{"intermediate_size": 1024, "hidden_act": "tanh_gelu", "norm_place": "pre", "positions": "rope", "qk_norm": false, "parallel_block": false, "init": "trunc", "max_grad_norm": 1.0, "max_seq_len": 512, "doc_mask": true, "max_steps": 8732, "dataset": "wikipedia_en"}
Each number is 128 + 32 x the weight over its row's rms, rounded and kept within 0 to 255. Layers, rows and columns count from 0. The size above them is the row's rms in percent of the matrix's.

# layer 6 attention key, 256x256, rms 0.11, rows 51-104, columns 128-255
size [107 102  98 104 107 100 105 101  98 109 103  99  98  91  90  90  94  97 102  92 102  89  99 110 100  96 107 111  97 113  97 114 117 112 120 119 114 121 109 114 110 117 117 111 112  83  87  89  88  97  92  97 103  94]
[[155  62 179 137 141 125 129 204 120 142 130 157 143 115 182 124 152 100  74 107 110 140  85 137  98 188 136 162 167 118  90 157 137 118 146 147 130  84 119 169 145 178 135 158 156  99 106 106  74 114 112  97  75 142  67 121 133 111 101 162 100  82 121  95 161 194 156 102 114 191 113 120 172 162 153  70 146  68 130  88  96 124 123 195 139 101 157 122 117 160 103 114 177 125 168 168 185  61 141  83 153  63 117 104 148 148 158 124 146 154 141  75 117  97 167 173 118 100  93  75  55 125 203 100  87 107 218 145]
 [140 137  95 113 150 105 131 122 131 130 117 115 146 116 130  95 147 118 214 179 146  50 154 103 145 159 155 119 161 173 170 106  88 115 116 147 141 170 145 102 148 108  88 188 144 186 116  98 150  92  43 134 144 164 188 142 176 147 190  38 161 122  92 185 174 110 108 110 119  75  77 151 180 157 175 106 138 118 111  98 128 108 159 146 129 102 129 148 116  95 113 146 130 206 122 153 102 120  72  69  96 105 152 153 108 124  54 140 111 118 104 173 124 132  86  98  66 171 133 112 124 135  40 177 153 127 148 179]
 [ 94  21 177  98 128 110 169 117  93 143  99 179 155 150  80 103  94 173 102 141 138 128 121 155 128 130 109  51  79  93 146 131 113 133 104 124 126 144 142  91 124 156 116 119 128 143 100 129 110 126 132 103 131 151 167 150 150  82 131 144 121  86 143 149  89  82 160 121  97 217 166 126 105 142 186 173 102 113 157 126 139 140 123 113 101  99 128 141 102 166 148 109 134 114 152 126 125 176 131 182 165 128 105 109 119 107 146 125 173 126 133 197 141 102 171 106 113 124 116 112 136 191 125 161  98  94 186 130]
 [166 161 154 175 182 138  50 136 131 161 106 111 107 137 157 140 125 149 108 127  90 111  78 114 169   4  84 123 169 123 175 114 177  82 151 122 113 116 118  65 139 143 184 119 163 167 115 124 130 115 157 108 106 179 123 139 138 109 121 146  87  77 134 145  88 117 124 200  90  92 170 151 153 119 103 139 140  93  89 173 131  99 121 179  86 148 122 158 135 190 171 119 119  99 115 184  90 141 142 149 112 116 109  94 106 118 116 123 169 167 115 110 159 168 126  86 110 182 148 110  73 135 139  95  70 106 127 172]
 [ 99  71  93 131 154 219 165 133  87  63 162 130  96 135 127 118  98  90 128 119 118 137  61 132 129 161  92 132 139 124 156 168 100 163 112 168 101 132  86 129 151 109 152 132 161 158  58 178  86 142 109 144 131 100 157 156 105 135 154 124 130  99 161 125 127 168 169 166 147 121 156 140 119 189 105 140 135 137 159 114 102 152 169 168 115 122 141 126 145 152 140 152 136 158 166 174 132 125 189 117 141 146  97 137  61  59 174 123 100 200 222 110 139  55 110 176  74  78 100 106  99  96 113  88 132  47 168 144]
 [164  98 164  94 114 142 124 126 135 152 146 174  78 149 116 138  77  97 127 130 108 122 152  97 154 160  93  79 176 124  97 107 102 161 122 135  66 177 166 109 111 115 123 130  98 178 168 136 182 147 119 123 188 204 172 140 115  88 101 123 188  90 153 145 136  95 134  83 173 111  67 135 127 115 138  63  89 163 172  95  87  96 139 161 142 127 149 104 194 119 158  95  78  85 121 111 123  86 110 131 168 137 164 191 150 135 118 143 144 152 128 170 135 114  71 130 104 132 119 177  66 137 195 117 145 107 150  92]
 [125 159 131  96 112  82 177 147 217 147 129 113 115 145 115 136  91 114 137 123  82  51 162 118 143 108 126  52 128 151 123  70 155 129 108 194 115 106 126 102 142 118 147 177 108 198 153  65 126 113 111  95 152 135 134  81 117  15  72 156 139  96 171 125 162 157 107 103 139 150 101 213 115 130 199  40 145 132 157  92 165 109  69 109 141  90 148 119 155 127 105 141 152 167 123  86 157 116 110 109 165 126  77 130 134 149 151 142  92 139  87 166 123 127 123 124 149 187 155  71 169 154  40  86 125  92 149 149]
 [ 81  88 107  95 116 151 101 128  88 135 138 112 114 169 155 129 134 162  94  76 142 164  99 133 171  98 109 135 130 116 165  96 130 153 147 152 109 119 130 134 207  63  84  97 123 100 116 128 142 116 213 120  38 143  93 163 141 100 171 105 128 144 110 107 172 134 169 136 137 115 164 132 166 174 153 171 109  73 110  72 186 168 134 134  69 151 139  76 139 177 125 142 200  97 108 114 152 133 128  78 156  81 169  89  80  85 180 118  91 139 131 125 171 136 168 140  85 137 130 144 112  78 201 181  68  79  96 154]
 [ 71 126 144 110 168 138 144  89 132 127 122 142  88 132  97 123 102 198 106 126 108 140 212 134 128 127 107  84 100 115 103 111 134 154 104 122 186 117 202 130 137  90 128 126 107  83 131 166 112  91 140  74 122 150 142 157 106 126 104 201 167 143 209 111  90  86 157  89 150 117  83 154 110  74  85 109 141 152 108 115 114 155  98 170 127  94  79  69  95 106 144 125 128 154  93  87 138 131 154 134 176 137 140 161  72  76  79 201 153 160  97 105 139 201 107 163 152 141 168 149 165  84 193  82  83 109 143 109]
 [115 126 126 153 177 131 129 108 130 136 142  70 172  98 172 189 111 134 110 132  94 112  94 121 139 158 136 140 143 129  75 199 139  91  89 130  99 132 119  86 133 124 154 185 112 107 146 179 120 113 118 106 106 114 119  83 101 131 113 108 176 138 156 101 131 141 119 142  99 129 150 138 165  82 134 116 101 153 111 150 131  90  78 119 131 144  70 122 149 152 112 113 124  97 175 119 105 126 120 136 154 139 139 124  84 130  87 169 117 155 142 154  88  95 174 104 115 105  68 179  95 112 146 158 139 146  49 104]
 [129 119 130 159 137 176  92 143 179 131 107  64 153  98 121 179 149  53 132 148 100 165 119 135 113  99 164 114 166 103 181 147 166  72 199 122 136  58  97 105 121  90 108  69 185 112  75 195 121 123 163 124 124 163  77 148 162 114 104 142 107 144 152 158  88  93 151 163 110 163 137 100 144 108 151 107 176 111 143 192 167 134 138 106 188 127 140  88 158 175 121 148 100 117 100 117 138 126  44  91  96 118 131 114 161 138 115 110 152 100 182  61 105 159 117  98 126 129 153 154 115 106 117 141 147  53 132 129]
 [150 113  39 139  76  97 115 144 128 128 107  84 214 102 122 174 138 113  97 169 103 102 111 108  89 126  89 144 141 103 156 128 102 136 148 161 141  83 158 152 143  31 142 164 199 137 167 123 131 113  96 124 132 130  65  74 133 102  85 153 103 116 140  63  77 119 113 132 115 126 133 128 111 170 184 182 155 113 111 169 112 159  70 145  87 142 140  90 124 110 102 149 164 148 132 145 159 145  76 140 105 119  70  67 147 126 142 201 144 168 149 116  80 119  84 160 110  98 119 182 107 113 129 123 139  59 120 143]
 [ 41 131 141 165 134 116  97 174 137  92 128  81 131 103 173  97 133 148 147 148 129 140  94 104 146 163 171 101 122 199  95 205 108 126 125  77 167  87 123 128 115 121 185 163 174 149 148 174 144 147 171 157 105 171 105 122 225 152 130 131 150 103 127 165 122 140  93  90 152 120 118 131 134 131 189 109  48 178 161  81  94 111 197 160 138 112  90 115 169  99 138 160  93 128 152  96 102 127 109  72 130  74 135 133 123 129 116 176 143 123 191 133 111 156 131 165 158 172  92 130  99 120 153 111 131  74 118  47]
 [112 171 124 164  69 153 112 148 144 129 185 147 141 134  91 109  93 117 170 108 129 149 104 111 113 151  65  87 162 155 187 102 131 185 138 160 133  76 160  79 142  69  98 153 109 119 137  74  98 108  92 134 105  95 140 131 165 108 145 145 129 135  84  69 117 128 179 140 127  85 192 141 103  50  65 108 138 113 125  81 154  93  83 160 172 179 148 135 150 148 168  88 117 166 135 116 160 129 154 165 125 147 124 119 114 116 136 134  96 121 169 186 150 121 112 149 125 102 155 149  92 129 162 117 111 105  98  79]
 [111 107 144 118 153 111 108  75 120  95 147 185  97 136 103 139 134 149 120 177 198 123 137 183 142 117 102 191  92 127 107 147 134  96 153 103 146 154 148 161 117 182 172  62 106  66 127 166  87 195 137 103 119 129 179 157  95 141  86  56 153 128 187 138 132 132  45 134 137 151 102  71 141 122 172 166 154 154 167 170 112 155 135 111 108 117  66 121  90 106 129 170 131 187 159 173 155  74 138 107  96 134  74 100  83 135 139  72 102 133 148 156 135  98 140  94  93 180 135 141 108  86 114 139 125 154  66 143]
 [102 104  72 113 116 138 171 165 181 116 175 128  91  97  89 138 112 125 104 153 140 151 146 161  96  99 109 154 118 145 133 115 141  73 122 121 151 100 113 151 178 129 170 110 124 120 134 136 175 151 108 145 126 128 158 153 144 117 183 146 124  61 116  63  63  94 139 136 104 111 103 102 152 135 126  60  70 112 149 158 172 162 172 142  86 179  81 124 160 128 134 160 126  72 158  43  81 154 111 150  93  93  81 135 150 107 106 133 119 113 156 159 119 115 154 134 140 145 112  92 136  83 128 139 123 150 131 121]
 [ 87 123 149 221 150 131  91 175  96 130  73  72 117 110 173 126 126  84  75 151  82 125 131  90 167 153 116 151 142 190 144 154 134 134 134  92 123 130  86 127 183 142 163 184 190 165 129 119 136 162  72  73 140 124 164 136 149 121 126 152  81  64  94 150 158 102 145 105  65 117 152 143 148 156 106 141 122  30 144  74 107 175 155  76 139  96 169 131  73 101  44 104  88  91 131  91 140  98  91 185 109 121 120  97 167 153 118 151  87 144 159 189 189 103 133 128  81  92 137 144 144 142 137  66 102 131 102 119]
 [ 97 109  82 117  99  87 114 116 137 158 160 101  65 109  88 190 116  96  92  88 136 108  67 110 112 157  54 161 159 162 110 131 190 148 152 157 121 161  80  91 146 135  88 121  97 105 142 123  63 155 143 184 210  87 117 114 144 138 149  78  88 111 134  80  98 142 171 125 173 184 111 151 121 137 151 141 116 128 136 113 147  97  76  96 117 143 224  91 168 176 125  77 134 157 116 141  92  83 121 114 170 119 115 152 189  90 161  93 103 155 115  97 162  94 147 102 139 132 144  91 133 140 164 117 129 128 118 121]
 [165 189 111 103 152 122 122 128 133  87 221 191 144 163 121 131 229 132 107 103 149  92  75 143 143 131 150  96  95  91 168 142 139 100 152 125 123 134  95  84 171 142 145 108 128  84  99 173 132 131 151 159  75 127 138 118 206  86 153 106 134 182 180 177  93  95 129 186 141  86 128  86 170 148 135 155 145 183 140  54 187 123 119 143 122 126 141 108 131 152 167 123 116 127 128  70 150 138 101 104  93 108 119 148 110  89 134 108 183 167 117  45 151 170 128 135  94 128 106 114 141 118 198 107 152 107 147 111]
 [111 153 118 131 127 130  79 105 160 176 189 109 140 105 116  96 115  93  94 116 187 159  87  94 107  59 156 133 160  79  94 124 130 149 143 113  77 119  81  78 175  45 105 184 122  85  70 136  89 125  79 196 148 146 159 125 129 158 152 119 172 152 159 131 126 102 146 113  76 139 173 147 124  70 114 151 190 129 114 188 122  78  96  72 155 174  93  98 179 143 132 124 132 108 113 124 146 109 136 153 163 140 108 167 158 102 146 162  47 170  98 153 103 162  57 159 117 160 151 144 175 181 157 118 121 144 103 108]
 [153  94 108 109  98  42 195 160 133 161 132  80 141 126 129 193 161 110 136 151  73 159  97 150 162 179 138  67 122 121 148  77  74 129 109 141 108 137  80 198 118 125 125 137  96 121 115 148 144  95 115 124 109 135 100 116 135  86 108 111 148 113  83 140 165  65 194 157 158  98 121 156 149  96  96  95 134 129 126 110 119 123 117 153  95 146 129 183 147 153 139  91 163 131  97 110 163 129  81 120 120 139 112 142 187 181  94 208 121 105  69 150 162 120 112 126 181 122 134 133 127 100 149 117 152  93 168 160]
 [101 129 134 125 120  86 155 194  83 194 115 154  93 111 185 144 100 105 114 115 153 117 123 133  96 149 111 152 117 131 159  26 130  79 126 126 171 133 121  99 122  69  77 113  94 170 161 119 130 103 163 174 156  66 147 199 155 102 141  92 138 111 155 134 151 124 137 140  82 140 149 148 132 148 138 121 110  71 136 148 138 198 114 120 113 130 139 166 146 177 126 125 118 134 157 227  64 148 138 126 181  99  72  84 110  91 160 101 105 137 132 110 103 156  98 158 104 148 119  90 116 165 109 146 119 138 137 124]
 [116 108 111 123 180 135 106 177 145   8 142  63 136 154  90 168 108 100 186 163 139 127 135 122 143 174 117 183 143 107 120 158 143  91 161 117 114 123 115  66 121 191 125  98 130 104 120 138  77  91 144 146 162 100 113 158 189 130 107  75 143  89 123 133 103  72 136 133 202 129  80 149 185  91 127 133 121 111 118 162 140 114 138 178 184 185 144 127  81 139 111  92 172  80 145 116 181  94 130 196  89 139 167  67 104  80 131 105 131 134 111 126 132 159 159 153 103 170 123 143 159 138 118 133 160 122 126 146]
 [173 170 119 123  74 156 177 107 137 171 153 191 123 119 141  84 134 140 115 101 122 113 160 137  66  74 135 123 176 189  95 132 166 152 117 100  99 140 126 111 116 151 148  77  79  94 105 178 124 104 180 137  99 176 166 122 163 138 104 159 177 153 143 137 115  88 112 130 123  92 140 154  96 124 142 125  83 144 146 127 152 104 112 123  78  94 119 119 159 145 163 165 115 122 135 135 128 118  75 157 126 104  48 183 157  87 172 152 150  98  75 112 106 132 118  79 180 139 155  88 128  88 158 203  69 213 132  98]
 [129  69 117 138 154 231 123 122 179 141 102 108 131 163 167 155  98 142  61 108 118 147 136 127 110  83  90 142 101 124 119 161 155 137 201 161 159 129 160 139 119 164 161 175 172  97 116  73 117 122 117  92 109 131 110 119 134 142 156 106 111  93 202 123  96 138 152 182 177 151 133 158  67 104 125  78 141 124 129 115 105 174 119 116  80 130 115  98 106 132  84 105 101 133 132 117  74 142 182 133 160 168  69 105 182 143  82  98  78 155 227 163  76 138 146 133  68 135 122 167 132 125 134  65  76 103  61 133]
 [138 155 163 143 121 132 149 117 161 180 116 136 210 111 117 151 156  90  83 138  94 127 111  97 178 118 131 165 144  85 160 142 125 167 112 133  70 146  60 130 124 129 104 161  78 152  89  48 151 190 115 139  98 136  66  75 150  83 132 158 154 161 143 127 194 123 164 129 155 118 157 119 128 214 143 153  96 119 160 135 135  97 133 127 119 149 149 106 145 132 122 177 137 158 128 111  77 145 171 133 127 119 146 131  54 162  67 118 165 169 126 104 147 105 164 147  85 119 111  92  88 122 134 128 120 170 123 124]
 [ 99 114 152 123 121 181 155 155 130 191 144 139 131  88 181 156 162 116 108 151 154  79 150 116 176 108 152 102  91 145 132 159  67  82 104  93 117 190 130 150  77  25 106 146 119  69 115 115 155 172 113 150 141 115  71  85 151 106 136 139 187 241 126 164 117  99 124  99 122 153 184 138 141 138  56 143 166 150 165  68 134 133  95  98 140 139 138 100 152 150 123 184 107 110 103  97 127 108 114 128  89  67 109 114 144 203 123 181 117 133 134 104  96 124  92 140 122 118  93 105 165 148 150 137 159 164 203 134]
 [ 83  92 164  97 159 147  87 110 126 101 148 156  95 110 123 106  82 140  60 114 115 101 108 104  43  63 145 111 127 119  96 132 126 193 100 139 161 140 222 153 113 131 139 217 153  84  85 116 172 146 129  88 135 148 123 154 190 126  56 133 164 134 127 132 125 128 159 118 125 117 162 151 131 151 157 147 152 150 100 107  92 154  94 127  92 103 122 134 183 146 106 139  71 102  78 137  69 170  72 172  76 113 124  86  78 117  91  87 142 140 113 160  93 162 154 136 163 147 181 151 158 181 141 162 130 197 163 133]
 [144 170 140 144  99 147 133  89 112 116 157 172  79 149 197 160  67 141  81  79 181 145  94 110  87 113 128 107 106 176  99 171 107 111  97 114 128  97 127  80 149 143 143 150 144 145 131 164  91 167 148 120 119 109 150 132 101 125 118  87 101 119 182 185 126 135 174 122 159 127 163 138 122  91 156 130 136 105  77 163 115 142 139 121 156 179 150 116 108 116  82  95  68 121 133 156  53 155 100  91 134 159 143 138 139  85 155 109 100  89 156 166  99 125 160 113  93 145 136  87 153 182 105 130  93 154 123  86]
 [ 73 150  78 160 137 149 128 153 184 150 130 118 135  34 105 179 130 122 127 161 102 128 150 125 110 128 172  80 111 126  89 118 128 178  87 159 106 144 146 124 152 117 150 130 165  88 111 173  96 121 176 129 149 159 179 100 100 165 147 114 148 142  76 119 120 155 147 104 151  84 107 119  92 156 138 143 129 112 117 131 152 116 128  63 115 120 102  77 160 147  90  96 100  70 133 121 126  84  79 206 141 163  87 149 141 135 155 128 139 131  99 111  98 125  96 145 104 120 179 123 134 140  81 114  77 147 143 181]
 [161 151  93 100  74  88  80 131 116 114 198 145 162 146 135  60 127 115 107 113 125 114 162 143 167  62 119 131  85 121 103 144 170 137  96 114 163 134  81 111  77 125 141 131 215 159 111 131 120 123 164 121 172  93 125 188 131 176 132 112 120 117 210 113  91 109 130 106 139  87 145 108 110  99 112 139 193 150 132 113 154 181 105 125 150  98 146 137 133 146  88 133 132 140 118 129 143  61 153  85 112 100 143  45 103  68 167  90 145 125  87  68  86 174 158 102 126  98 196 175 111 190 101  94 130 166 129 181]
 [131 103 199 172 118 119 110 152 111 125 135 138  78 101 134 161 155 137 124 126 131 126 132 109  87 128  98 187 132 193 171  96 135  66 102 110  78 141 152 112 184  85 173 144 104 112 137 133 131 172  79 128 115  86 113 131 129  99 132  87 140 109 139 136 186 137 149 110 139 139 128 139 146 216 105  72  92 155 147 184  97  95 170  47  55  60  97 193 155 138 140 128  86 186 132 113 148 166 140 130 125 170  95 149 137 178 159 151 125 145 154 143 143 133 136  40  63 108 161 124  35 107 142 100 166  98 178 143]
 [112 122 101 182 175 160 101 137 162 128 142 119 149 117 181 159 117 167 108  58 164 119 134 173 100  73 141 132  80 215  83 107 117 193 145 180  93 107 137 145 160 147 132 185  89 117  76 112 155 127 149  87 130 149  96  78 124 149 121 182 148 121 162 128 144 135 118  50 131 139 148 107 123 136  95 140 121  52 113 123 178 103  90 151 105 100  90 152 101 129 121 189 109  56 172  77 152 119  93 140 193 140 131 143 112 103 136 113 128 147 139 132 110 139 129  90 128 133 177 116 193 126 161 129 113 115 128  97]
 [122 164 106 112 123 112  90 152 131 107  85 131 123  80 146  62 132 158 177 136  43 119 104 155 151 186 203  80 161  80 184 128 102 165 172 140 109  85 120 147 141 129 144  99  95 146 170 173 126 103 150 112 127 128 127  88  99 130 128  89  86 147 140  97 119 181 149 122 139 131 100  85 136 139 146  89 121 136 149 114 156 104 101  83 127 112 106 151  99 125 137 131 152 107 183 164 120 106  46  92 106 134 116  89 140 157 146 128 122 118 131 189 165 202  57 149 115 172 130 163 176 142 128  78 141  99  95 146]
 [116 145 146 127 163 136 143 113 141 113 128 117 119 138 123 102 144 114 139 170 196 188  92 153 143  62 129 138  65 160 114 152  71 154  74 105 152 135 178 129 133 104  72 149 181 163 137 127 111 143 132 123  82  33 135 109 132 111 148 137 116 125 116 192 111  72 187 172 106 144 127 170 102 160 108 122 176 103 150 112 144 157  86 155 147 119 132 117 153 148  82 159  78 168 146 147 170 120  96 201 125 113 176 117  88  86  74 126 104  87 102 194 142 125 152 120 104  92 141  73 134 168 168 213 164 168 122 130]
 [152 102 136 104 117 175 125 105 135 118 175  99 119 141 143 148  71  80 127 172 111  89 122 161 150  87 113 167 149 123 125 127 115 136  11 101 175 111 172 140 174 128 131 133 154 174  91 119 107  66 152 140 193 114 106 112  79 137 106  98 198 136 118  95 138 176 143 128 158 125 105 102 123  91 104 111 123 114  97 138 194 140 149 125 162 162 146 110 116 110  73 122 146 108 155 126 152 154 150 202 132 112 158 159 139 149 106 137 124 162 142 136 174 122 116 148  95 122 143 108 165 126 141 122 166 122 132  98]
 [130  41 132 161 103 123 160 126 173 129  90 143 160 106  66 101 174 116 143 159 149 122 154 108 154 152  83 112 110 167 137 133 155 115 145  93 134 122  76 113 101 214 113 107  77  98 128 142 126 139  96 130 120 135 171 160 137 101 129 112 106 122  88  95 140 109 132 117  95 138 116  85  69 181 179 185 160 105 141 162 128 153 132  93 136 169 147  75  72  47  94  80 103 153 142  88  65  95  57 139 109 153 144 138 150  91 137 126 112 177 145 127 144  91 118 147 147 110 125 139 121 129 102 131 111  99 137 234]
 [ 86 102 128  95 147  91  98 111 174 175  61 124 121 134 116  77 148 186 137 111 107  76  76 141 147 120 165 127 100 203 122 103 188 203 125 138 133 137 122 104 206 199  93  83 129 122 139 102 152  89 135 132  80 109  93 127 127 113 162 120 172 136 109 116  74 111 129 151 111 112 143  51  97 110 154 153 105 169  87  89  81  76 163 149 118 170 104 120 139 159 138 155 124  66  85 152 137 110 112 147 111 144 171 128  75 136  61 101 152  84  83 188 139 165  64  93 149 169 189 134 156 127 160 137 185 121 125  84]
 [159 130 128 126 151 107  62 134 145 126 129 128 168 164 156 161 119 138  80 140  71 114 171 117  86 204 190 156 124 173 192 150 134 182 126 115 137  73 156  93  87  86 129 171 126 134 132 129 121  96 165 122 134 143 106 178 164 170 112 106 137 134  83 153 160 113  75  80 133 133 162 146 122 105 115 104 139  92  79 133 139 119 135  75 108 140 192  78 112 136  76 100 182 164  98 103 110 147 131 141 116 153 128 128 110 140  94 108  77 156 171 161 180 148  53 103 142 111 210  70 180  87 164 131 128 157 119  83]
 [142 116 110 119 100  80 114 166 170 114 160 175 188 115 212 149 147 101 115  82 124  83  80  64 212 143 117 144  93 134 162 132 174 124  86 149 178 184 129 105 199 168  63 118 113 186 113 124 144 149  97 131 131 120 115 182 139 123 163 135 177 187 116 158  81 125 142 121 146 140 121 193 160 110 139 126 114 109 113 132 177 120  97 114 140 172  95 164 179 178 125 126  87 114 105  79 125 135  97  68 128 118 122  55 147  99  74 108  62 107 159 112 134 128 156 150 113 108 171 150 109 158  74 115  71 118 100 136]
 [150  68 149 162 109 158 129 210 146 121 152  63 171 103  93  42 126 148 106 130 160 101 109 164 181 104 168 110  88 141 146  83  77 109 154 142  60  77 173 138 104 124 133 146 141  96 132 164 136 115 159 132 142 149 143 185  78 102 175  79  89 108  80 136 139 152  72 193 189 102 216 103 135 134 145 107 146 128 117 125 166 140 148 130 109 170 147 194 140 101 141 143 163 111 148 128 170 109  97 121 135 105  72  73 104 133 125 135 148  95 198 107 136 153 108 149  85 112 123 143 125 107 196  90 104 151 154  86]
 [109 161 186 139 160  98 165  80 101 160 169 121 142 113 103 255 190 143 106 135 167 114 137 115 126  66  64 162  98 107 146  72 177 181 107 144 133 106 113 133 107 128 163 182 147 139 134 117 111 101  82 142 110 122 171 148  83 126  78  88 158 108 154  84 135  91 182 126 171 149  71 130 100 119  82 120  74 157 140 173  52  89 110 151 155 134 125 182 184 130 111 123 143 103 135  96 108 126 114  85 119 166 116 124  99 130 144 134  96 103 171 112 118 116  76 124 132  90 140 132 151 106  91 108 102 148 181 131]
 [ 98 153 179 142 165 138 153  88  86 125 105  94  91 137 141 146 105 140 112 103 157  68 132 187  73 119 119 142 146 103 110 104 135 168 124 116 161 136  68 140 135 121 133 113 127  99 128 181 144 117 136  95 127 155 105 144 138 142 176 123  78 133 116  89 165 152 118 146 180  86 111 160  88 147  86 139 168 108 103 162 191 140  71 157 121 110 137 135 158 152 204 143 112 118 162 106  57 182 133 110 149 128 121 156 143  97  81 103 135 114  99 166 133 102 164  74  78 113 150 153 128 127  70 110 212  83 118 102]
 [ 90 128  73 118  90 156 128  71 110 137  98 161 179 116 150 174  98 167  88 122 139 147 102 112 121 172 129 119 114 158  98  75 112 152 201 114 140  93  77  92  89 132 154 132 133 144 151 156 137 157 158 137 115  74  89 121 157 118 151 107  56  30 118 175 166 109 214 118  95 123  82 146  71 163 128 128 151  97 115 121 132 123 131 168 173 129 110 112 107 104 146 132  97  92 166 224 121 127 132 165 146 168 146 156  98 117 190 176 161 109 118 108 118 164 120 139 128 104  98 102 141 201 202 172 110 121  80  78]
 [172 119  82 132  62 167  98 166 114 144  99 131 106 158 145 148 198  66 101 167  52 176 114 165 193 122 203  41 187 189 186 128 120 125  85 125 162 127  85 167 130 142 116 101 116 178 115 152 147 112  84 145 129 157  76 104  74 137 158 102 145 121 140  94 171 110 144  99 125 120 142  78 104 195 153  87 173 159 133  96 138  96 142 129 141 116 183 200 151 166 148  93 115 199 142  90 134 164  87 166 152  94 138  74  85 126 124 148 102 185  91 124 111 131 108 126 140 125 123 116 143 127 119  90  93 149 119 114]
 [171 101  83 136 131 131  92 104 159  88 141 123 128 114 104 157 168 129 104 132 171 128 145 126 138 120 218 165 152 173  92 149 162 121 125  71  55 133 100 136 124 182  94 180  96  58 132 148  74 139 138 142 106  95 145 161 118 120 167 143 125 102 178 118  61 155 147 118 156 141 120 130 108 129 128 131  87 155 133  84 109 116 122 160  74 155 100 137 176 175 184 114  84 104 228 136 122 109  86 225 101 123 145 130 172 114  90 123  85  98 197 131  92 131  90 141 131 176 122 112 119 108 137 135 107 103  60 140]
 [180 167 122 130 117 108 159 119 145  77 141 162 121 174 140 143 150 148 174 164  44 147 127 115 132 152  74  83 153  95 136 121 134 101 109  90  57  88 126 137  97  99  95 150  97 135 137 118 124 114 191 154 115 163  96  81 100 138 103 100 123 129 136 166 198 121 146 139 175 102 176  87  78  78 111 122  62 142 112 164  87 121  82 106 152 133 131 170 187  85 120  75 134 187 149 208  89 143 147 142 110 137 104  97 148 115  98 139 166 140  80 138 137 144 126 130 154  88 157  82 155 104 129 143 102 178 164  56]
 [150 108 134 124 163 146  97 158 165 162 101 154  93 145 205 151 185  96  74 116 104 169 131  94 118 149 144 127 138  95 157 128 126  98 107 114 124 105  91 117 122 107 105 193 113 103 133 136 193 156  50 106 185 107  94  95  92 114 126  88 106 138 135  92 172 129 183  98 163 152 140 146 143 131 130 150 122 131 162 102 120  96 137 102  95 143 110 106  99  90  90 128  89 130  94 161  95  54 106 147 136  85 147 108 122 172 170 103  80 155 150 184 129  96 136 155  97 134 148 140 160 118  62  84 112  78 176 122]
 [123  92 103 142 128 151 146 195 124 140  78 108 147 126 128 175 143 153  93 106 185  87  89 161  75 106 122  59 119 160 233 171  92 157  84 120 122 161 125 127 140  99 156  72 107 102 142  85 145 138 116 226  82 173 138 125 116  98 138 122 113 125 135 109 114  68  77 175  85  92  77 178  94 115 105 196 162 128 114 163 120 140 137 128 107 141 192 125 141 168 181 198 138  78 138 146 189  94  89 143 126 162 175 145 132 189 114 125 103 103 125 141 154 114 144  98  98 177 111 120 122  97 176  99 144 219 112 162]
 [103 159  71 148  82 126 166  93  99 153  95 145 107  64 149  96 119  98 111 158 128  92 149 151  98 129  93 158 117 121 129  94 119 120 119 131 139  91 203 138  89 101 156 162 189 125 159 223 102 108 128  71  91 184 126  87 143  99 114 150 114 139 162 129 133 158 144  81   0 165 153  53 136 183 119 138 122 128 125 111 103 172 151 114 183  96 157  83 207 158  80 134 153 136  99 136 154 172 163 197  82 122 101 129 190 153 137 129 144 163  84 122 115  96 133  97 156 111 146 149 135 151  97 160 140 139 110 156]
 [135 123 132 120  98 112 189 128 126 103 161 148 156  87 165  80 173 120 105 120 135 118 129 161  90 120 134 144 161 169 134 161  93 167 115 133 172 135 137 169  85 144 172  92 142  93 148 184 116 137 188 120 159 119 163 109 105 180 126 122 126 131  87 160 111 108 136 171 123 125 122 179 125 121  97 144  62 165 169 126 147 121  89 129 120 115 165  89 125 208 166 185 200 111 155 144 164 131  84 119 109 123 148 181 112 102 142 130 200 181  78  84 104 133 124  73 142 159 111 103 108 124  99 155  54 143 154  94]
 [139 119 104  58 187 153 136 108 181 129 137 157 171 149 106 146 190  87 167 108 177  87 192 122 130 114 140 106  99 137 138  85  68 126 116 125 138 125 133 135 140 160 152 137 135  75  92  99 155 145 157 182 118 147 114 114 105 176 196  85 126 143 121  63  71  81 128 136  84  96 194 154 105 153  65 108 124 110 200  75 116 104  97 113 140 142 129 151 157 143 138 115 137 117 134  92 124 129 122 115  94 147 136 139 160 136 167 103 118 162 136  99  87 137  89  78 158 123 111 160 132  87 163 114 181 112 118 121]
 [127 101 120 142 129 174  86 107 123  91  62  86  77 153 117 170 140 187 109 135 213 104 163 136 149 132 115 131 192 146 144 133 134 124 125 126 137 150 150 163 131 103 168 102  81 111 130 189  84 115  91 130  87 139 149  95 134 136 152 122  91  82 145 138  67 117 107 102 149  78 113 130 117 147  94 114  91 106 128 171  99 133 181 131 134 151 120 190 172 161 137  52 125 113 179 164 138 163 188 173  53 137 130 153 119 116  80  92 130 125 111 100 174  89  96 119 120 129 155 107 135  93 105 164 206 143 119  98]
 [180 193 124  98 132  99 143  78 138  51 105 147 115  84 124 123 134 147 145 118 167  33 104 142 110 119 176  88 104 150 118 115 103 143  59 163 130  86 222 111 134  83 166 136  94  78 129 177 128 123 158 111 128 120 154 123 105 183 139 135  93  82  66 150 120 173 137 162  64  65  95 119 108 129 181 145 120 127 173 116 159 166  87  97 115  93  93 140 129 192 178 122 198  58 130 114 158 130 112 149  91 116 149 133 196 111 165 122 143 123 110 120 125 172 160  88 153 150 133 145 169 117 172 163  99 114 168 113]]